python train.py --intermediate_size=384 --hidden_act="gelu" --norm_place="pre" --positions="rope" --rope_theta=1020.0 --bias="none" --parallel_block=false --init_std_down=0.0 --optimizer="adam_atan2" --batch_tokens=[8192, 16384, 24576] --dataset="wikipedia_en"
Each number is 500 + 50 x the weight over its row's rms, rounded and kept within 0 to 999. Layers, rows and columns count from 0. Numbers have three digits each. The size before them is the row's rms in percent of the matrix's.

# layer 8 attention query, 128x128, rms 0.14, rows 19-31,51-63,83-95,114-127, columns 64-95
081:485487510445531469448512528475484480485498479525537504392521431580520580457543443529467446509525
098:449428462515446457534516518467554499436528419439472448459457508367597480428611477455560521509486
092:494433475511506517527500571472482593541551501556568525549454490464509491498571509514505450484486
083:428380534475507457515494549425554500468483457479456439476455466522524462555483456473478472485497
093:513487481497505405542467410530445494566478578512450455504425406572418452514499511487500529530619
089:475528496486492604429554514577503559490542512469545498508468554478488475583436539496521483478493
113:516517510427457629509472504578512554565444471581625578587568557474545558507445496514539445522496
099:537523520559490545462503454483466486487537515606471638533503551459473533478471516590498398482513
111:490507488504538446517458466432473569512487509484480387425470382490442453520552485395486534505473
087:554462494409400535484495415418496516364504466508412570506542563448515452530491567559439486500542
095:476405512444517398484548485486435503485475420521433458464560476455566510455438515380512399577483
103:517522519478529559516453501446541527513491558450584511526484503522397486536518504448487567471501
088:540431572501565423529462475420612441478545458471552462459533466534506512443534456474434552491458
100:451445509444362574436434526528507424515537469483463564514577551536603532445528514537489580544566
087:492497439498428461461530506538583439449543425504443503495507529464623523441463519443420444531501
109:517503468574521379493510474481600518584542444537479517464555478422499481564495470565526575476470
100:482475470541448450483512511479513470504455453455365555508497448468543462561479522490476539483510
122:508491471552526463536566455478531570471452540493570494446497400520427455583577477449450550504483
126:529614506429528600476453493508460573544495572489487531528395507457460511512449491553520489421487
109:474533554517575504510536465483444581581510471566538466502488499456480502583479440462609475482523
115:494559542542505553480417534531424530590539469449479468506575534510422467508482529545510409529498
088:448524451476540428475486526523573498468491480535500485546474500552513456512473521488421622496473
124:520495459406450516493443472452432522582443460538407500503542463428475459528570486561443574454470
116:535521539420536386479478497570521453504538440490365498566550531549530474457377521579477511555492
095:542535572494546622508452489460400517471434521405452550469414457494409499534562482552505526551557
117:490398547543445467543482475460453437474446431487470589457543484520516501475500502481533601568520
071:577557468428475475430457461564472464456601554478620508459543459536615517603464491591534366451473
083:470505485460417541470455431606447486473577468447538483545489489510547512478518525551549502549485
084:487611507358644497551509569500487511549534507535592542507443432569474539609526509516517393474450
095:491467417439578542429528445617497531516584514535520487553482512558438520539563477494482487524445
089:439457465618452558525425432427438517495466563574321469516517568505454535442442453504433464452534
114:455547583474452513494531564461514492445470438528607546542481566461552435474439491489477558515473
087:526477452441554509534531507535532529581495470518475489489568442496574493519549489418543489444503
072:545583529501474483479480508445488454453521431412543630473560429492521529548432495478502474484472
092:476537500483438587444414442460419523482511551526524584570532488495459499486431478545431531584487
080:509522469423436513384508392539496552487535604537450516524623606500538549558496462506449491492508
090:503450531502511424392524581538512507393576479507509485556486536423560474469460488499468549644527
088:460475569483505559529492579459514495455494497418581520516494553518512430438443497451458592460544
096:595513409383568486438479490556525470581544534452576510507515430573427496583543516462514550552503
082:536545553409540527423533435480591536505562471563502572465473430496485512506525437502484484550470
096:525538510464429563443521580473531495424542488485555572556474487476552424492404483496471500570427
076:419495437415454503549464457481494467541542455467500460462549547401519485462433480533512447496514
089:495510540563461548552442508509551498513566459498445500491507506440527529480484455600489423544453
083:537504458540509493581520527530529387494530457450440480467554544468509508457530514590459527464492
096:496499526481511485552525433473460481501557555552512586436539468595489520476526482505514478486552
087:487573473539503537468497496530401524525470545550439438527500498510459493526468501458513502420450
079:504481527492584539379464478485525549548462511581496421519471517470429543544521506532490470466496
114:458430578491511517518441480538421450459416501441497492439360455535455551511520453418532425595502
084:469418475421459480563469563513406458470488467493564509433512426458485469507507563504522498522551
087:507464510517516585540475497471417410369534451548351492535498563512523501554435515576465526575494
089:514456424443481449541503471519531464481460418477463543518482487472557507506506517514471557528478
093:530560479506478490427533497561464596604560501565508510517430453528489494563508531417523491497457
080:493505478555515457514527558554540447502522454438578466566496418508480492504516477352471471564517
# layer 8 attention key, 32x128, rms 0.131, rows 18-31, columns 64-95
089:533565503445490510594599432456419565560550521405537502434533512490483553431517495511521511497522
089:529564501489390487454565421526450459404574571448570520429538436488440642459533520510493451486550
104:530464570489393508521426454501467538443492484512500478480557463456481475474456565559500427465534
105:518506418558480417494569404443548542527526462535471545458555405545423532557478487521516481449545
101:427476464519497413420467458490508507409479431563494464431510460567456494512410569575494520397513
097:465460431522626495498510515553581523639507482520499493570483522454535464572461474427561533570357
096:525605580537484547420452535498506544465516418440539605491450500519485455539454432566510531416465
108:482476521445462551552490428527463485566449481463403431490523512528480448531539452451522488512505
093:519548481625561444518536430498495485464509618480526533415536363515398449444547490447521427417502
093:430491511614591503434434423451493535515556492609496421499647518568499515529452483481494487491505
106:464493516436489495428470454523529475556430439522509497468508546504390455576443494555474565420509
110:600527493484530464513472485490436496468532453515517566595548514489511526403468556601475468573508
084:456446593546586556396408566508505507460569376458472540560499535570544514554512442512574518490464
103:500412438538516493514512493396532436481555508511468535436505425591524519461454564469513475503515
# layer 8 attention value, 32x128, rms 0.127, rows 0-31, columns 64-95
110:561518523513492448489479443437399583543417510537552500489524425457498465479529506446550474428497
094:545518513568494491440558551465651508413490499417561486473402554494505495460475511604472489374525
112:522470486485490403426566522504531515518492483555516522422465482500482487472583527591479513476523
091:514539481417511475468461604428441462446478445512548487455663514529472513405549514580488520502539
092:446475471521544415537397548395502457423573467530424529507523523456515483361465502605499455610504
088:520542535476519467487498562586455516482493570517571382434483511500486489514411481460534463437544
119:509536534517457474460418480379563534400493456500482516442612496461504463416436518524537521464505
107:437553514571557561467538544432486555601477529473453462492462518516471478486427485467449514453479
088:520535540545515595409525549485396501521502505456554487484434629481468461435418490511508526525512
087:503539510475513547523568434537459483541491514507394422511597568540487512572493508490443506448467
086:502493491533471445482484610477658473450457420415501493580448527528518499448564518527511537482521
110:571490508585499544525535527509580508447513560447522548530443553513459539473461530467458485542513
119:551567518528494667404508493464491494485429507490477500485491486476520495489551527447532551408467
108:547528559576472574468480418490388565508468534512584454421451459450502472532515507462605552363497
089:542538565478503554471451537403431557499455481506461437467706416477498434461509488561516482462541
095:479453481592511571571450412567449487502533518468539477485385557568484507557473524494507528540466
104:507514457494503452521512470514423504513536520551537504581543534471514528473551473528482499421526
106:423536500530519537495417544406467486505556486544508501512483567500510429417411480524486503476541
113:573579528519489613461448484450400533480446557498507608465606472473485491483516521420585580475497
096:468407551539527461496417469489425515442513483558485505443447452495500442463520487522566471606494
108:495481489498511485585458456479444455546575429564499512551660537521525511472476476598471457616498
093:577467518432450472474485554519455451452475520458558446493447519467540452556487508509506414495494
112:475509487487514382524437491439480518489553510535484455398570379501481447468441514610502439563522
092:500507507520498602393448525414465535489527502511471474491519504446517438500425517521555519447487
083:548563520578472462409605550508647528540521469496568536528426601420521482564458503473478515474533
101:525455514563542487525516464521586483533527523520431489517432474534499459563415457551462514491468
087:461485414483535461521515500491554463518498482522540505627485564484518527517446498528381520546498
119:528527553513470556430419551441456523487456495515640528516473609463496488448482507461577539418515
100:476468479464533505485482522499488517572525386509406573536607420534545455490484503577432471500454
085:515451525418503497509504419566407465542434546551523544398458519483491515597418481441491468545475
088:457453447444522518551524489557525519455622541496486583596478579515482537535515493588447496532483
099:467442512596464444519443567386546509407549459490460550577436586491506433448477508670487499561508
# layer 8 attention output (transposed), 128x128, rms 0.173, rows 0-127, columns 64-95
096:466514529459488490491467566434418508606422498557599524530508446502469479408539503481542574542419
092:515514470427530488463424491496469530550437413510533515501510546535533503515529534477448519561489
091:509528510485563504549546505462445456548543629594499589511491550430566498464525390469550459522490
096:487475527554523496512535491565498463504564557399473509511411569471481569561540441451488499429642
092:503465562570551481563551508449442458500531622467412534545459559452487538550504488532409497439601
125:542534483457521548508469555486462570524458412602579535500594426538522436446445593527544497495414
099:531456520530531434563497535509441574533429416496507550481527503454469434518482455490475450563429
101:518479420457476485448510427572529577501428449544516485500443470571400428519449496436485523459398
092:527525549453564533525455528507389547592526534588573529471595480563467509490353471479584385469437
081:522535541453486462405506486550592468534537435509515521522471557409535549489500481450475537435520
076:425505413400454501532478493580574518555502576566578423415480477466504465588511434455513619499496
106:477498497489460531441489514530500520480460461536571459533531439553480456428518461512440485551387
103:492545485498450519569588511569491495492481583497603461391402492509394545510523386484548556550426
104:495496547472512427509509497478424471543352433487530434553473481510578460480434438428500501597373
075:492448489425441474509485428600503423531554434516537449511494499490484563506452486470491535481513
090:543457554510545549492466456493460467444554502424420432517393508488507512510554492449556449507562
106:502487547501570479494460539516430498616401480563534562570607461516516473483459564531495534539425
099:505381527561501481558435423422515485384548496487459505576513573442518555537521493463460416438641
109:524533457474542464484482535558422494526484499411501497426434499389623453510416536499577538508427
078:447516537521469530516512505431475526532466450464474592527562549543591515486525581435525468485471
112:504448579534509502504463493505531466431576512493371505549466488508514530528582550578457394452658
080:463494444425491485511494486541485538545458489483565439507475486417583439501491564499424543477459
091:513440549554542550590472471427472481532479490518470552571512550510602573561524522536507494508645
085:423442441505461496538509478470494499523457471481579578497522459547485510451481514487510454556435
079:476546521457492534448503519526488486531430511492586551487569466419526484407464497489524455557420
093:467522521530509521534469509494478587506487502510472459527543492528488447477415659600526480569516
094:530498525560553465414501512520480411504498586463492432603470490428444433507486505502498611511540
103:489548550460512514516493510524361496546427508367578478444466468427541496493430493451574506564455
100:439461465517436519563528437471584506405530577493398516552423559565394603520544505487432463439548
087:491496523599522490455444510516492506537423469465476478511499477415631475449495610584541509575481
094:450485624540461469488492452479554528482515471537405461527529509387554539469482574630400438555614
095:482398511489507546583425438424465534502506455516474538504491505444552523488587508538431376479599
108:485502513541547502408597559555470433452501423438492615503417608482509485528502581514360382408554
092:490582472492514483493592498515470441531572514538501501528517495563535516570573548428487497575537
107:566509529533466411425532516571469542532511476531522559552562537607459478551512616417552440482449
114:548535534382456501415518479508473578531532481522446510506564411553491504480550553457592538494467
110:488564506505464456544489389491578575609560572366492436548537495549478528453596485481501528483515
110:504398526546527441486445471567578541502468527458523475463497529476497450461464439564486517583434
111:533540540431420554549529537519357499469461409563479475535542520533428508481564526473514476495533
099:527609497423568475522514491466545550428566467491529496545417464426496493473539638455523488512549
108:490523478485536450458514518491644590524553522412551591495580489549479591526579531398493597502528
100:575510544466485511486404506409506520542533506481474472565536419397539452449525443411573469574455
101:435503420538561573519506565584412521519543576451458455489443553575521471494556456445503476491527
105:532486517449571519528400395388479508534508534513503519582526409566497500492469505466485622548532
112:503566571432563449504556595526550502526409451602488462514524515560497487553451454503521428513427
110:516438349506496507475501558523523541523464429588465563442445590551456534443560533436466411479500
110:473569511517496607501579558552466459417504568536511575497405536500441534510475493489510405447495
128:488401457485536462501442492507557513595564404508457443515543489436541525468535530382502591529516
108:496454540567609429457505581453545487461525486530453513577474554614456485521517502553505476448514
119:471489462430532458581506368463516527571550404552500502529465451584539533607457479439534575526522
096:565398461415419503449460481572488455488513392485463479474493572477488470498402532584516497471453
104:421524429421515507540498525555516494523516496449498612433570607567471474603514495520517465528498
106:422400420549499426553518431527535555538473529498538478488480461525459489491450557440512543512479
104:504422535514623548538516431433533447514557400493509583395504540467503418535477554484457527524562
118:462405456521432523518619524545495485521484424523471594436489568552497563476596444608543457455515
100:524619486400446462473618502394555536541463554527592478547546436568566516504558501523496518505487
109:543432530457481497523528553491578489477470516535523440455535530503586488523458516466478449485532
124:427438452542504421588525424460549476656509386452487502471572509382464495465500484458544515532514
100:533486575491423531542468476432535480490535482484601438503539434486495594480453511506658467483491
101:472583501432552503521573521575523558503495479486490372458531532696538512563558436435508512493428
107:540539535512543456533574478481465497500480545453564466587547440494509502488460531464474422514533
096:488499494546455501357485438454573477551577477474533461452540364500457549436528407494524479578535
113:383497510526465562518492448461545550508510544543467434483437480441545527505494528491551583541519
107:525597439467552468510525517612544585496520523471470562470507527525507623509559585416498401444479
096:582480510469509580487481462493483535536484502485535493515511498505528520570508522460556541527592
082:546532453473565523508456546495522486410570542588525442534601444519577510526460586512488507475501
082:506487566496492451602519524481450462485514469519473488618483558504484513441412398557548598460407
101:495496456511509519474480515471538501480562549473456518448557529466493544465505556488467440547515
097:582551492552441427511444545483503466463482581372512503429467562410531554547533565547464473509551
074:465522476626529622513461504545489589517538458542593528547533424504499561498443509428567513536474
103:567481429542521488490469526540589461573358568471554527449499506442528570501527531537491486453462
109:508438455482508450521507502527486516502454501578564499399539506467473640507606516462478394490527
094:552461504543507405529496502464486565551556534595451544386525422506522599471449548473549499434460
089:474433443497424485481478551521570437562651413382559462472560486535555485506531484474530528455493
085:561446494454447500500521555441425488419608520609609534463583459510520561547497541512538446526527
092:443497502481446530495543529569490523470510471514497528523615479501531507542465618453500476495425
106:491511420473523524565498463541471498517405553411514539474476566502442479555661481553466438582553
102:495526492513536512515539449474509507502510509433431489505436541553486514507490492457473452463504
097:529490482476520450485500505533489511552506495518452474433505478544508536533566526532509433496549
081:536478513481470464519531520538473577495430479480489526550446536585478413459510460447491445540485
104:519551531468489482506479480574430620682392412475426476527512441476583486555485449443509550507410
109:540472508614541483531525548565559472516536554464444505435506463481532544495541491511466414513564
090:406502516518559461528553514514564540496520524455465510475502545457364518491471548576542413464496
082:555563550450499498503485510525505468517494552513464486565517515557468453607513654485506477553550
085:511475543495531477466470631443470506425548529490474516546461566463529402470501541538481551470578
089:530536458476588479511486441492437529432494468482438424550532415583481544443513489554534465451425
104:509578572529524546552433494573469572588459541505517524587514473508459556518537459525561487563610
089:552563508479502542544460491468520522485471544474483590422460559430516498536504545462403461622550
081:502543602589592592491500428507495470509494472487521485583501515427571479543545482562530517537390
095:602477526464582481549486519563470504503523406429494470549488506511441399446534403513543532469444
101:541497489469499488484464456471524460541489524410514516507451496368584503517483417488531470426501
109:444533508497506490449512518515548524473466565477444485375515484460485511553553532443553443475490
094:456453455403505490551467531468536479550503520530450466408566541416510514575625415470495429541525
088:534479553508472482559352469437513469468421490452494479605472532461493412450517448500516525472486
089:536516564462492524543515478510447520533457458515511490567507481498522426407468442489456558512508
100:564528457547478541586438515427478456438404568553512408430473496521552539553529627468536498513529
092:450477536445538482614438492460427563562496541457535493535494359457550417493443449398552549510524
100:528450456498489520425542486516516535493459490535516550541451488586513524554494459450484557548434
119:457517524481583494525454520509454474508532594562478579465545518404499553467487539472487437490425
095:501483489504483498599523495501501409562569522450417648490464548464503554528451533514479521485575
093:481525421525486551539558484694487504483479517419411507539558461478493500537593461557446482457525
105:560479463493523512561511599517479629553501466554589449553548452516537448488467537544534554503429
107:538495507454556460559509548616486492470529540503498528550494527450505369532499461472512580445521
110:464404419509501489471503460529446541491521481557482522528392541538458413453443430442491540527483
112:562480598453478465511462568539446417478502508564533454504585510478448473489401574507506449510512
093:492410456505463469408482423535535517452570482457469427499423592561528475463555440493387595460501
104:480440431473510426444505477450542564476528509500482494458474458465504588425493558445505476562514
103:457482538478438531554548575566473538400389524532484414543477385596466471549534456465515507526488
109:502488442509608481493507453585453454514549431493548503458444531428434439543491441440504510547504
101:516560565441543450592437489504483424483449383444569434563481426517523417490474436475538439530511
098:575498545499495404448516436438472451563567493500519533511445521471509497519459438486462541568530
103:497545597490412498556483496489509429391515523430518428460532494484473431462546584572470452491511
102:550482503571542415515477588552522521608500514494546481583538431593541450554466556465494519510437
104:535514443499527547539484517513493454473544449518492593483516553500554450466436396458448476493521
097:521559548457505393540409418538406523524521499436550490476481558426481539498477528526553473519535
099:520422504481490441613486521471496381475461499450474470541523476448554432482513546532476478496572
106:541466536540405527478519485504565438373488511450548481517450544573499498489541519517468503592565
099:451451467534563386544524481416416581466526613510537548500446489501548585478510539507560484515479
105:550584486501543478570480491590488529565506545464465619588571436520562487610547432519490459459550
093:522496554506448416589513540528477503443450477500518540581528430457558430503474477505542429507530
092:533486539488571512458542519449467574504450522531512477467510522489446575452523549483525459531439
100:539513513519497552452530573583471520403458471534573464570496453620542451592453534506580457461497
094:403539463593585552454502474542529554510544525583432513511491458433472452576580505450493539478424
123:566513546545438526591512494489514453542492515406584510555471403433536478507513545496545478584544
107:476415428489417514466541455473501468451525508492387516546474565506426542541546493473431546498543
104:574521454489577513517508500587452473533472447433499432585558441575537448573579484490522502484500
110:432533530488425536519499578514485539407380553611501511457547585565522529587530547521454450468553
089:555366538479498535649584523505532473468446415419488495572507535455539469517510510523448468497562
# layer 8 MLP up, 384x128, rms 0.144, rows 0-91, columns 64-95
095:545456573465484500509529446519533554505514536485553428467509552532485485496463362485546487502560
116:437389616502536500433532435534598534469493317504501589522499530531487621487527478488527426550483
101:413526527426509462488455414577449511507463459534550602503523500591486547478470427452464391436512
094:425474561524475562472535513525483503454517444451547538637411503424539541481451411538611563541547
096:480546561527511556467366515461551471524438439533543510528459523517529523465476455529564514445502
090:497548505505491580442515565537508514521427447509577573461516377541456456457444489476503595458585
090:474455458374485452448444496431572530487574498484508495519507511537514527434451456506475483533509
100:536504461417527410400525421620508533436524468463458508436564570610484576501501463424504469517574
097:479457517485529490477530551419520534509543485566435527452509580572466495558599423523519548524521
099:563522590433440463416449534407488396432518421433530546480439488580435485447527374506499517430501
105:468539552412495474429447503426616511480488397503480478581496600493501544448471489524405560543505
100:510488508454564465537458490562581424517471439433508509625437510516494503533562486541452577571593
101:426586488490500432502442493531499557585529522474568464589562524609513553506473475481517455491493
089:507460492439524499479423510475477507489450474458495435400554430567556444514488424488476518510562
093:507514510531485472496475498444471549560448440494484499527505494616563486634521485498509572497573
103:507500428456469429450472465523492500537575502449461543524513445512487595457545409490528521533565
105:552531465469433484463491512430568505515483473462480447385482551455526587473561540521439469490500
089:451520463575450508500538466526525453543465522518474432511505477509515573449424489491466434520581
116:578469420476525499452571438475606475514476496513511485489445547522473532388452467491438485524528
099:495518488476536465571472482510515563485491526520517474504483487491551527540506525516476494535542
101:463470509475580380463523435530550574478581407497484543497475497491429463468503400511493554582542
089:421566554485490584564431443613561495606488511485499513568423536523463559513544500573560478519563
086:543458592446520564503521477532542522493495420475502466464507530581464562540524421512601583479523
095:507561585549535478470477598425512508515470526523462546506540549537443490485467523479502508472507
099:502593512413538495482428507478562527496527472438531507527524528572539435446535545561511599479485
111:418584540434436461523474451489573446446477523449549440468461494480510495509492531472489451429524
099:470442500411517524512415453456518553457486531482446542488507520519414487459588493546409545490555
109:505465519470482381420491460472633560510515488511483576510476534538441526501436507465525477555530
099:520513614459487472456516489555496463448432530484521477518475597471415622478561493539498453552562
100:506491537440459463417518568596517561512511476451574530548532525633479538548474550450521551407507
099:411455524481599458502466601483657442491457508529463461500479509494488574584528438461530535519548
095:505558537502492413424499439487492505502464513496451515589504553507485517528502526481474538482538
103:462574447489476563458600482529492499513491481499518419491385549480521556460498510482459457524503
101:442511468417486557382391482494484453432489472526578428543511492498499513457506506551491581509491
100:482497518478480480506559537459441544546533566520461562411520541482504597464456505461543489462485
096:475463537459502456509551430545563466415502482401480514521535486520389523482457390624491521500565
108:491434519502477483415492455570535467511513483385565607498528392521428490388511416494501526531621
099:459492549530479474482461578426523527483542448500617441548507391456494470414417388371512543472541
096:571452520471547447504488479510436519499506472502592531491503432521443561573448453407497493583497
099:489423444477455556463529441522531461523512412491520483443457562498502563547528469520474462482510
093:479562464500393492460528393511476616514474496495454436491491557495531571532524454531577468438520
098:504450465528450380478448470513592446442562519469514443414379545466444525536553462454512482429565
107:509585542443480466482460501506522545426533405480490481558475579489443542480580499474468606536546
096:421524508503529453528561489553529486480447567429442461441533513664453459485497492440537476493447
100:460487495461443552496456486506517548546495488510442507490487509518509516420484486515555457516528
094:490429437471487517559484645560552540437532453462561506473570425604507509465450506487504514550502
104:520496529463524573417457465454541542493486449458554439500548456508430516465545485584484599442544
090:517501473403535495513460469515490572594404464514593512462515454484473476526503451429584478459486
099:529533489497473429505483436517465595446482506483538466461450537577429582499591517462534495471564
096:519573630538615481485507468540459578584495456489560448570442447518439509437458461452469492477518
097:488566525554559472495581601523509529506441563502554491439504515487425512460504509420450442578528
102:465499482424469472436471551488572548521386422425486457473447462467450484442529464512465507536577
098:454443525452501474586540538540624579494507464482591489444545433525486571466513470474448498470630
097:444515484437459545539490470497490528469509398381511452541438489446458474400494550512434576554554
092:474483503553423451445403534449609497457516388507503544524536452472483498520427422523496582424523
107:526521554434467483489488464538501507575405452451557488530519553519519482492473448529446524608512
079:507520498447410491505480482510585478433518443437475590515538503476467484448484556487417495571599
098:582593520428472400514535544450490508500475420454617517507535491461512439462420468519421530518463
096:536652591348505528483478511451471484561361423489526587542495485500540457565524449528516502449523
101:510637579416465478551514535473531535470469475527583497457539550509473532540511501556485485459507
095:474389514506566487456383569494565476574493467505547487533490483450405479521401513514522434471504
106:501492499489442480444437495546558442456470439378599417468477501465398543495453500442564501453523
095:456511509444534559451496499414529504456459447621508471553369428504508452480452443517370592510512
100:550519538533440575545515413618480501519528436501524631571509566536554545477544452555449479502533
099:538577516555444453449512488517447539555532522532556505478561495579492445407372446416558591480537
097:451522502497529473434442459510531532462396470366564432590506618523464493510514531667535467526519
092:441638517437463461555493450483588482500451468513539531520611533523426617468595499515486449455578
093:519434494476462448484507504535490515461527415542499388461461473468505486429398526578542545470549
108:453457463409428609525538421499452494575457449468527508501440598465405511517521495457514439538568
106:465619494530616465447544497522517451503431435566605442522525529461519497450480523508418517483477
108:478531514518464423419496537539436451500460478467625520529459498544476585520470508535505419444503
103:435516543501485447546454468561501566501524436442506528502417490462437525527558502490451521395538
101:461434492434544474505416401569496559524461514554491408433468548508455513526453388408513495531539
097:446460462410616422443542468445517466496460418452551448454543442459445527526473450396517563475520
103:407524472536539408520458481540534486468480458528558521538470520481478436454460476597563536432517
099:413548482541486539459508466621628515500463405490530498537565577506520519455552499526486533461456
098:410472498483500459505547500492515488478527486453463499510524539559367523509534453423517500442533
095:498501494488484572456478546458479530476482504457532544479503432529455609470506418466574465440563
105:500500564519566455575464585568419515610448372433479552509470453472463462439415460503477503486511
094:510533516393525549536494503615509564547491386461533463461568502507486558530420456433534561536495
100:475536524474649444433489415585543567471496483533479453505549586559565538411552467585513515487554
093:494519520499495538511501473550509508470474444427497552590470449537422553446429479553452477544553
101:436521450569532543498429394597492554554456494574527533507594443503497478529501500538429543535522
093:447549520490552486548470509472398490565437512503539466519516463468483565557563425522577435466501
096:550456547504481509483472376449599475473503452450510458445535477462444509406492377512596540477528
125:449568516482484473534418529542506657478499532502477460522445580519445562522537522472397603474520
093:446542497530522569524541558569516500497461587456466500489453505515499519500476529562451523421600
112:486459562479446479442459581603504564558581452545532556511431576497475580502473510421459543517502
109:441495565521572472522464509563519487548472498486480541511574533472435560477501500486485530548467
090:503467476489494459472495466425469511497464546572419478459582466531498438550502384503578446507566
111:538451538507493428406465507558515477391491413413578472458434552478340519498480458448542479509518
101:488487577471506481486504547412438491487418472544441438436410535482506448550518493467442481488592
# layer 8 MLP down (transposed), 384x128, rms 0.144, rows 0-91, columns 64-95
086:529555404563412585500617437417464431472588538537484532546536457443538396471519609523444526525489
122:503508437490554576455452549512548572476544476488483546478579513445565580434527446544439457532550
101:448456479482532418492517575483416547466453500579467575455508437460548451579491472526450545570484
106:434602441424484463483461505494459562622551525490428495557556486484443501506554423440472496482563
099:414486449496516505459570475420406536517500463532493404463478564449488468443533455590457497562540
086:492463471558442495527545507438465434550551525495559516416518560630493421452468431530484583517555
108:525524508503437528514486547525530448467486511498530532545473573445465468543584557456570460422521
101:516569545477465505407552542534515476522474483549423552442579481526510510507462456470440507465501
102:388493478456545442440407432482386515600599486436485561499510506511469528468516467541611429549511
098:353512426451485506500631526467430445476462574449548541537477536540438444549499495509501404475485
108:570456500467497645561530427455480449407505465409460530425509573499491531418568453520414512484518
098:500494501505477464502420546516541501532548512570545412531518554441511584561545409397546425445441
099:523475577430558504511520440529492542406578479468400455448591452462448416457529539487485519585567
079:520486508490562458508491487613465488490584487548510498509446518494607472416512480522482533548472
085:508572425411444527572452437393489558553456477548595431497528441494530460504463505433588466511381
114:520490493594522449518509541543571485588469535417634523595548501437513420468500509483507508415536
105:527527508423445545561559578463558571544505552582542480413535519486534489407517513462605471468487
087:578604421535507469510525520592488440523507558488430488492463468347475484444509564528479488548568
117:497569409498577470513563463546464548513525484516445479525552481564448482500517519525472527491450
097:504557387487508370449346430568477473456494472476474571507530435506468454465437469467469500530422
102:507445356405437535566478497561503587487469489536529536566507504468448484545570407429539438494521
078:525489491523500433544531512468456452385525459582505544482526428533448394533514464393461564572545
078:510549430469499565555592468531548571466557446527498447458583508555497515557508547494555539487551
093:491513358352535476551577494514528492468529513577541554511529473531550544524627551514515514513537
093:560414496509524512543502498503494474533533522561457556495526387433608559579508421527551465555458
109:541522452530488465534502489532460442522482486446486509542460514493628546503474435512543489521485
094:448472459564618476525444400444478475476506415536445448505490493497474419529556524404365506566465
103:431593508487452559549380508531446539444540509426483479534573468469495460541487500520516500435561
099:521447558516487499506433528546493456516530505455463364523561441524455527564479527422548442540503
110:498476435380542472510536390449470472500528501435358518513475463470587468543507464577504523560503
089:516485517475524484495518493481459468507435601553482511588540487518512519449482403523451508583504
097:460503455554480581456521451499573430451443520477480489455533495554496517434444522517469451516548
102:561489427536453548553464547481554529544469467460480449441516521470639543555491421554546478554456
104:602516470499442509517400504523447403445512496550597447510501500448482494464541485423617394499472
091:481508475486489590526578502460521530456466520542554476534425595484557490450500565508479413558388
095:520527510506537410595442588470559546491524502539446417496462401484488394493533440486465520541555
119:506455549500531425441483548498554497395476482578527494449464593456477529477515439566556582563479
103:496535484514501540612417522462559462576457410439446623449473598529533448479410529518451561589456
100:363505491541463572479468461480474592472478591543492520487505490460409489536408530517464480538482
111:499518555477538554510553541410472514498566608505474498547421455519459573483495491510501519495570
090:508472526474522512499524409373471543468571484469469499474525561550540493434435500541501540555460
094:485472489503555554412400537576470571559490440603587529537509493571572468477537451565574496517412
104:496459529427435477505454535403465544481510558448496428537455535513493493440495537532651561531482
090:534499403547577581474508442474480462560478429533492496428474540530554398497546502479520390396385
096:422503528451503471514470503452548534473528473466571512457520477551528484443539455411503529445470
090:529572468451529507395469397498461510503503502511453504555544400520537533557461483530456453498577
101:552492504481444593545574500466397494454446422600564545543554451408540493520578525453556479546478
102:482519497531532411460502387490516573481530551457410541499420551412429550537542494469519475471534
106:441434510516511489469551428499559632496482522440492470545483603524486528478486499445504499618508
087:472492542506416506410465531530533464514555511521501426503540533460491463444464479471524530551515
101:509566412485541460477508503552501549541536510436514450464508473521403408492498550470384436605445
097:492607547514568574450474619534495474443530541520503441584488501589592463547416537501557485476465
087:484442467492438549574576423440433400392475529622572625536465470481524497560529536489525515445536
092:453442552499493553523504554565490555486430529596516542447477555462553375483470462595446448436607
087:511513502531483484539595452435470484467452533425387509431508527439509454469491558556561572555485
110:454568384428483505476501442511511420463504449413459447418593448481495495582536491568536489541512
074:577496499507447496527484500549462500534541417466446537485445536395471424459518717512335578501450
095:478454483569455450506511565451463447466492524531439471459479522444502375521545460548456546543431
093:465377539537571540460549586578541478427560406515562635495597401470501450450486512447503507431574
100:571486513515512596553563481454448418499592469499566442553505527487531370525436466492465563510511
094:492584502519521456495549450429437520523560592601421499520520478576520465519505453502510562573508
111:471516497486498493507415519512496494481540529517496480548420467426326555619480466436470455529507
093:567537559509495475513524534485511526481489512512518455480474452465411450404558560492532525528503
095:481557451477486446411466520362521468570498629525595519480535452523496476489487580546566455501508
099:475529575471525631500473447467475488464449410552502541638504415495508544413460514532527468529491
094:522564500448545583505448427484567493555539568523492529574504416539430567525483489437584526465463
085:372505597464515521409437498485503378498554520542514521577466492476510464551515523560507572570479
084:521461473555554562489536507500500476471538492548533513595470447465460580498502550459508540509585
109:550494533508531455475389493448514438538528541449481478513446554516485517504482509445393491541487
117:518564451430512441509527522420487408448513524528492429558578533563503552489517548564362536456504
112:460496562476524570578461503412589500502504455464527504458652528505493515537496487495459428540472
100:549534506561547510589438445514493489555543485552540583553477450507576409548523603482493549479492
110:458539454485466384532434400470534510462484555472510533460420562568479605522486544525471449546490
089:512502548546447446503493512546478517514612583496409473454513518486480422472530523434465635554500
108:556479415535577454432394493542517533457526530504525491566488430569502535525433487456490531586458
095:412460408508454495516469512485515497479539581471535530521551507468490454514456529446501488585422
097:518584432498488491578480461658561554581540551602506486522407492526452464503549500434486480505458
091:538491564468542483540488459494569441556488469547506581533449613457546516504498528559488471420443
110:504445527563436450511565509535594481505486538514428540469470506578530481545492508417470453505421
088:465558483551530508434485500507484583474481450519673491451627463554433502495397482570493486559457
093:498516561447459494538544529442505482519472484477593584533554430449492418538449476499457537536424
089:502456482524503476535468454500509514494439504551521463454559434449478406455477447621421497424440
089:469426437502446583423495568476551516475480532565541588516486475468510401461487525540568494611425
088:494539503532480558453564515516514480501490512415400515417549617607466439443482497553385548416581
097:603476459509405500570490579543437393464456490456517420495631459406534497519554519428458560569535
112:554453489370447470555467553489544556486516517466471474500503574527511514541541508482531521552484
091:523613471485530506501492543610464472501471577554447519484509451460452397511467606527403459484543
102:493505501424528630446495541539415530581500496510469532489554580507478458411501716463494527500475
109:577489454436535500480444507457506549530493491495485498488509490532606400485466523412505462442456
085:490556456472538520592524528529502546519540443574564527551473516395590491480420481504550501412466
123:495422490503513553431468476511558426418505549555535467466437551476339533581452569472542501531507
093:457440525540496391566457446488514556461541432467441396474477482492542505499516529458481557557479